{"hidden_size": 192, "intermediate_size": 768, "vocab_size": 8192, "norm": "rmsnorm", "init": "uniform", "init_std_down": 0.00503, "optimizer": "muon_variant", "weight_decay": 0.012, "max_grad_norm": 1.0, "warmup_steps": 0, "schedule": "wsd", "batch_tokens": [8192, 16384, 24576], "doc_mask": true, "max_steps": 8653}
Each number is 128 + 32 x the weight over its row's rms, rounded and kept within 0 to 255. Layers, rows and columns count from 0. Numbers have three digits each. The size before them is the row's rms in percent of the matrix's.

# layer 6 MLP down (transposed), 768x192, rms 0.0961, rows 12-61, columns 64-127
094:112131124090122155118082156075116196120086157180144117161149108133147229156083169137157100142089122120139057123108136116135103125148105115168104123170104153138111134114127076157100113121130162
097:089193148152119064151108134141167059115103169147189129132152121082122172062091086090118137089090121114127178148136144133106140123091142152121151094150108136093128116107119109179134094134102144
106:123066132087100113130181154146148099178125084132135029130105142148131178122133091085101107129152148099230130112200135140185097112170138189148133122082147120205117124087073138180128090117140119
102:186093206116189098137090143131149148116126139114104144178082092092127166099129114114148157129122120160117107145144079102100165101132069129152173105093096116136129092081109143035082176129161131
101:122087155144150119143114090108128094131184160153191113083118177132084066159176147101089094086162148166119118111120113162125155072166135107149119181139097137187217124087057166098096130084113098
097:136128153057091105120162113139107145145119144113094097149117163124121057154135106162079083136136118192201117149081156174132145136149145142099181167139110118103139156216113175079164166120081114
105:084120090133127158098099132096141172143102123143119098178089127152133080136147137125157109146156084184128148123142134095122155137120112079151088152141148101136096190092197142130114069139153126
103:128170170113110163114084083134148163121103130132171144107111121069135169161116155129144126175130157117126106141125139129166217143133138134145107153115131105152096093180086179103183136094136136
097:173100109197107097123092158119189076156128110167102084106122184122105136095182114097101140098188175182100112125127121077092112129130157171131127143115152116084102108123183110113157090153086094
099:128069108156198112172163116127121160074066151136118120154103137132087088106104133084125134117128071200127145136078103101126134108146125122113117155144157151121156103134151116162159102120127159
106:107102193100150110060115084123209110111133121116132139100130058118104140091125130134134173085186160104140150124108155093121120178156098109144157145172124113166153137157110092133096171134069148
102:145158053125175110122132139145110158118076116160074123144157150109135112087078109145149121136169152112097111109106142145082071126176144140098109109075100109100124145146173164139111112138145054
102:125139120116162091128150167139166182127095094053187120146114093100153109135120131150121109158138159136082181154037071113119127157070137150157131146178110135155120143187165148098119093075072169
096:115129114141119078121125092166138129112146172097108151144104097157096109152136116082076098111119153174185140082130192178150127130097175073115125146233124129154155165113118120105129151066149105
103:125105128189101149166178175100116170075115127161131148132154150108143128118146090115126120143128105132056126217106102122043143136131140122114129140098144135113166151161130093104171095112125147
092:122199120059099148117156167153098114091149161145148167131107084116100156073137098155111158160082149157126151148149114144144148147087126134188078107113158197070129096089103134197163133099110136
092:153073105132136115111119125113132110171097092119209083121081118105111108123112149108138123069112175202158139155123127161132061172125073184143150109079049113149124139143130104112158135097095081
103:134151124112092138150126153119103149114106134161068092151149134123127128090095104133141127149156080095185138142130145094183120136169190095108070119145112136114188159121124100135140185132120108
107:124195080149123145088103144159150072146121131175141099129109154094092140115189197161185116157116222105176141097143098126094126188157085160124075141096135193175168145106147104160142141161163116
097:128146175145139130179113179083133112075170114168090119157155122117123165125123168106128114122108126112167051167063146139084113135136128092157097182142140141128163086180102129132180178113152152
103:130163173104125163127078165118192098138122138105163099138085144060158132130173129121184104104154138164192222148179117090081120074158151085183171185101103109130154128097093088147160085168152172
090:101087123116118146173112185105125144108094141141114121089155132109153152126089089149142123061080182139105121121132162138080103121145092110147103124102112077142147152113117104112092136097080139
092:161079112148096155074137163128151168178146120102097113141168126154132113146135124158081093104127135127080112093082159140120093168159108146087138138093132117175058143176239154161165149125107104
100:096139142143085147115082108148118136090144044129135147051164192139101157193140123092107200146168132182134165078129130134057105085158097099115122131092128079108134181151134095119128090159124093
098:140155090120140129137216149178110152136146127083089135145131113106082074130115185115106110074166146137126123143150123132153166159157068100127087156117161081169115210193061145129140129131145107
093:132114126108159142149140109171148102120084137115163096084161084137064096143190168131051106123139127107190067142091132127224127079145135155137117129075153098144100160166112084144095101159184174
098:109078124106090146096142154206137161107129154098160142056131117112134052080128155169090125098161177172104133199152108171145115151062159177144108145174135111148204138111048137120173114218120130
106:125096131174174087186144165127154173138133168130179084146057107109137092085093093104164129106106123077105173136161173110109101163106083126105159067194071141057198161128166153107084156098132123
099:154183091152169186082128140104181119085091121118120119160062076144149109141106150132141136127149115108072122112086107115097114167114109057174129154154149135097119113150072158176137131105128177
100:097100144121103183126145107170102128140107117148156130088106142154140192107074061111006133157158114115181175069094072095112155090119160137141120103165170085144067141129152075144106158125106124
097:152126103081084103105153110122157114189086102127133114087097108094154087112108160124133101142219152123175148086130177149153062155203134155055110121135108108098121088121151181087189136087181098
096:121110165152110144125128124118149114093129148142089141080166160124099140120112186077107122154167139138065112145154105160143141114113163099138122140204152145135138144153161119184145112116111067
094:099137107121136161146158114175182078137130159129122085147158122140072137119105181180177159123121120091119070146141132168103083190117116120153127131091108145104139189162151162113082145075102110
103:104205162161107132085142141046192142157126090177119104138075123142112071101116144086178136132130078134123122099172082151129162167133089134078105090106124129190095171128159172178122198111124143
099:208172120213149113114115104134113157173111134137100146158129147085100110092140175104149134147114125154143146129122171101095114158172169130128111103121113072146132179147097058086163129139127160
095:105107121117157106127193100163153182127144141141104181130144109100145143159143183129051137174055072159116091122118057148094179134082132125141146145166109117077147112163142134119107146106119145
097:071179145071122115097123169167142139149169101105149126203145102085153108112124157104129112125129097173113110135132088162143097114179118154138141085139111148138085136147091141125156165165128141
121:089072109093095098106116165141081125098126216116201009149168095173107129109098184131145098157155128222135153102176167123138116098141123130136122145111176132133107149123116091183157185146102150
102:161163083134095101079142152115127115114130099173172065140116090161102121144110080181115137153153152068092128129149082188145080150114141132129127194086116111135164120118110083101134171136154082
093:102118170128033163117119098165066168132131149127131119105136096138165133133112106134161106092096105141119129123130161109100100080144127127167123192109105160115083161162148106045140098132166152
101:111114073083143122128176117145160129150125156141129093120148148159115059147079157118153155110158169122086086122066114143162114099115191132138121153109170146119132131105103105164185169128112110
093:161160144151095164084113098152216164135107106124105138123109187187165194146132144069134124121173155059098158117156167112083130155100125134145177172130087167138121123104108100105092116157132155
081:156107097111190101133111129139105135094107093121126088124140165102151167110196169148099125075124091160154069168169113096108159082170095140112080176082128113207101108096081115154096096126160107
098:120074126138120134111179113101132118132089195134173128211132129184126106119108150119139086139090096211103112112071087085060140138106096164157158115083080120103116135105170083134157196148167141
108:157106128124029077093106144123149127128147123177089109138136141161144071138114154136090126151113120077143116194113131099155109133144099123165107115131068080119134149171115121137136129106094102
095:110122109115143140183210095167188107133191122164157093112125132149146128123116117166136139165076128108156107084141129060117147147185160123130136102117095188115148179160088130158084183086166076
031:192093129107132132177173169127148107108185106108081118130144127103057106177161108162100120125094145138152089133155150125170137135107170142187159148101105154123151142093158232155158142146146121
097:153169134142098173143113118180159062130116081073137120079134138210170153130105086149124124129103100188119118131045108181053100140141114115109136109163126086109201131099123118109115185083178070
100:128078122122128128163142136124122123079137154167137216156074155120144173176121129117076088143126139111184120128135120151199127078134172100174133128123099140128136133193149097185090118142084135
103:108147141176120130071161096121150087116162108082098126087135032131136110128128131162152144146161076177198159132110147141114128099115142151116120160158135082122127114100101137127111218061156100
# layer 6 MLP up, 768x192, rms 0.192, rows 13-62, columns 64-127
096:085057122195153162165159158089061154101163188083166092162119158185126085089154121127105091146183135103152114144073127098106140115173142102153126147110120135188097174134051091113087114137125120
104:132145130118100078127129168117150139174109144119076152121070119125125124158098086106177109124120152150133206107115120088199139152125165128131173141092016196106157096158123115157103119123113166
103:079139156110117115174091107099109151117183164122124107116042128115093129105121135170154131146067109169118162108143113182112163130138128065106144102151109096091123157141124143103165126171115117
104:101095147188129089169164139027189140105093154152085159152121131096060142172113126109122095140092183141196167092141132117124109132108137136182137121100114066143130125149111108143087152105145155
099:169135122133118146049110099177153150143077102098154160123131122130158082094117122138135035141137121159122197152110136133089141144101131130186142135121196168086142094104091087170105102143103101
116:105149090169113127153122161091144069121164078110119141118155119162081109115163132188128140090053114124140122159152153157116113096123080088113139177142154149094158137137171191171130057121082146
103:096102100129106138083095094133079190116127092139147100123074097102087154164136053070119080216102071126130145150093095117133099169165136139149144124113151158110128204106088161081169083145134082
097:161081088138096084107177144160079071142050164122157077111154119163155124137067093203127108130108144148136155128069140061111131084117164099171149207101113135123106119139102134040122137134138106
091:084168133101156120138130124100106147113117063136122140131105119112141161063075150115059147090090159131129133103140167101121077122081050113193108112094050155093163129152090149170116133161085056
098:084098088122166146096086113169184112126131168147110095112123134190147141106134116158185104175164105133157100128108126091130149122114125093145104156144142137082076156140148112107119114063071192
093:107152186145148106075094137171146168104181120139145188118116170109123114133090172129133113157102127123088148130154131118110140197126121182199151139172171140114161110169106133121121148110133176
089:199157153175100136159163154131132092097167078132117154100078085114144131117092080095160174178100143119114176106088148151171121117136138169092072135089198131128178153086154113142102158130128085
097:116125191131113175133163193117125134090189076135167102172106109099115140156165069102031122134167091106180154129150118076091129142139108098181119127089108104107125125104139091090102140080135096
073:188099110084107114133110170109128100152106122128124082116178112112100096155151128205153098108124125101101150167123195177196121157127108100126099173119104090087091148122129140160087144087126090
122:111160146101102118105123185119085119091146126151176177129105091146083106103162127145147089121098153139050189119152094118123167147142116134144146167102154235164144095118126125180136128129120171
101:135182177123140125142121162136116115136118122119081098137107153107081117116149128123091152113118105211038102150171110132132112181073097090123155153124099129154131106122139122134105090073120165
109:143109125119075103069138090098030178233096100148077138126145131170085138143140107138185140110185123135112128130156132153133085104097162122104180145129131127161143156190112140129169123134136085
111:097194136145146200110122101158128143132128133125114091138154075097108107094073180148159117145177141137114154172136122056081167103104136096189099168110140145138173117106146134075112082146090144
098:108075138093117151127133099115099099154105147183172081115097154149111094119107066097172097142155071087173082098112105130118161089133161132094107120145158149125085112190191153155058067118162147
113:120131137040142095124094124100138162155086079185114047150197150150120113131156130138146115166155122164153117103073109141134151135123164082149141144128145131099123153108096074074128118150098087
101:110140166074175110095174150122110221133120119134158115240153194091095118129169172101155098138153045093153155166115094137124171156175135133092119146171106152112108173116112182115169068146126148
107:137120152170091072118086144107118202144129061128099055104163126181092074150158111159116150161146150156133094134114119103100162132105143140146105160125164095068115099126169145113103146162126129
091:159162199149198163144168136136146144184104120057151125112127070166126160132060147128162137121108161102123105138109125145100110153148110137173169126138170111122116153153184084099220096157143130
091:119146101069165180142077165111134156106134148166156156141160156114090108083137169092162155124130146093160157152075120138163223154151166144079085112129130142113121100091095111115135154173148108
098:151114095108130132167101162143130080066151145092097133066079118124172129070069077140091110129112131100148123193114114080119110122138142127090106131124178121163110126122133096186166117157114116
096:153116156156083070132132151082149114152121132119117143193144137086148113100151102126141097206124183144144170108161058110155142155131113174073069107118168073204151105189184141109085181124116095
101:114116120178136056148123173069141157096097148122133120166148181121133095084140129132128097141114128136120157105115136113092108135153092119171138112114141056131135153141159177162173130201096111
103:122069160116157119142108142063119107113115129115066136158152136084080160123111117172102138116158118164059137116084141091171138098118149142104068086135107136096162086157143132123101078172139178
095:141126078136099086155128076129113190119094156104111082133142115101146069094137093111157104128088152119079104136131096138112177110200064074118148110097107101097142150183107133097147138078150151
103:123164084128193142052187150124082180136114142123109126132170141142140150107144136141098160118174130111084155124157117141145136201111103086106120143160159096189146153194108117183081094093146117
100:149130153089089114155108116145114178172110141094160076111137123092149118136114138149148170076064101154150125197127116158155134107116165112110142190096112135136144147075065048141164127139131135
101:096132155143127149118150185127063139157136141091135146113132143114157181117054117121119155102113107101168136089127140109118090163131157133108154120144130157147143149089181084098173099094096078
106:042087082121154111174106231129084110128086113092101163121136165137163145165125107129161177177167128123116123149122137111177117172118213126151132114081115140109132086077110125087078156136135163
100:093188133157103157126191156136168111179105166132105142128120130100129110144131126128065103211086098073110116155126123112139120114088102106090099086149143148131142095107094075174128078169112131
091:141124152103134075181147174087108084080187117167083102133142146147185128089134159132170148104098113107130173144126162151143137095028155171112167122153159101107101139127140154134098106088155157
095:125099095130118156107073120096110043130147171100142140127142097162139132157162137150078089132135136136156134106137109100089109135062138104138126078184202129026129195184117105130111078099130149
114:139092087115134092113116139107088135106161184073149143208133070120129115174101136213168124159098096108151125104139211154166110115157144111139083166092138101136088161109139088098143120161128189
099:060189116168126137171106154182110162178083091166142148105103179077130110149137108084124115165107165154109138145120098115097140181141084159139125066133148154115160186135102164112159123109124109
093:079159077124136131158136173138062113081046140144082075146096140089148159140168184149189072118173163127129153170219051165147149136146094090119182148137061178210107106124144157152081104114156086
099:151139177135083190135103106106143153134159168108108152136141203090119051152113191122123137171072166136104087142149100120178122102134149098107155114101156199136115142140088177147101158084117100
100:127150114121145114091164122156120160119101134148136140126117100123194111106119090089095173108118159119136153135157139097087100142184110135162148120124086093100123105159108113087144139162177138
106:109094069164115188187147169063068167122137112102119132223114151105128106138148091144152112167089116095119176140119122108105185088144127152196172121112149156152136066107137071103081152139148156
099:108134125094089060189136121157118171128128109187152120106149108121131162130153076138173177101118076152153162152153130215146158139100140132054115105154144155178156128138153131120134106139080135
090:170146119157125141147132099159150182121141140075156144124082134096127090151159166079148136165158123138158058150096147160125135105121098139151122149043067136103156186125117089104112108151193143
096:160218154164177120178060137085127079104087145112135096158144129112104124136079156035123124111107120134169140094191110149080142080101194161099081135111099147068170107109087111123113112129167133
024:080111187121140073098141093131118102086102145135093096142124130136128136105125135110129127148166070138063109181105127109044175105118186204156124128145145090133132113071126127078094104100123111
089:065102073150132113186101150159105162136129124063152112137139145150108119117176113118141069088164100169178109169145135135130181074147110130124124067116128129154132156134125090131143121061108121
100:141093156070140128127077117108137091098107098133097099121158069144148144153108104072095105122103190180062121126117100110141146092127135178156114140146058097146183138098089087159150123133131126
111:143120144132147124173099082151164146058145162111193135152169167096160081130183137119092122051146169163188148130132172135150144075106126165108121100102148104160156028163167141137154153148115115
099:064077144105165192155163227167115095124118100106144140181138197093100134116174132129107134155162169131176098086134089133154168153137076122136070088117111108144160111118110168158132119108152141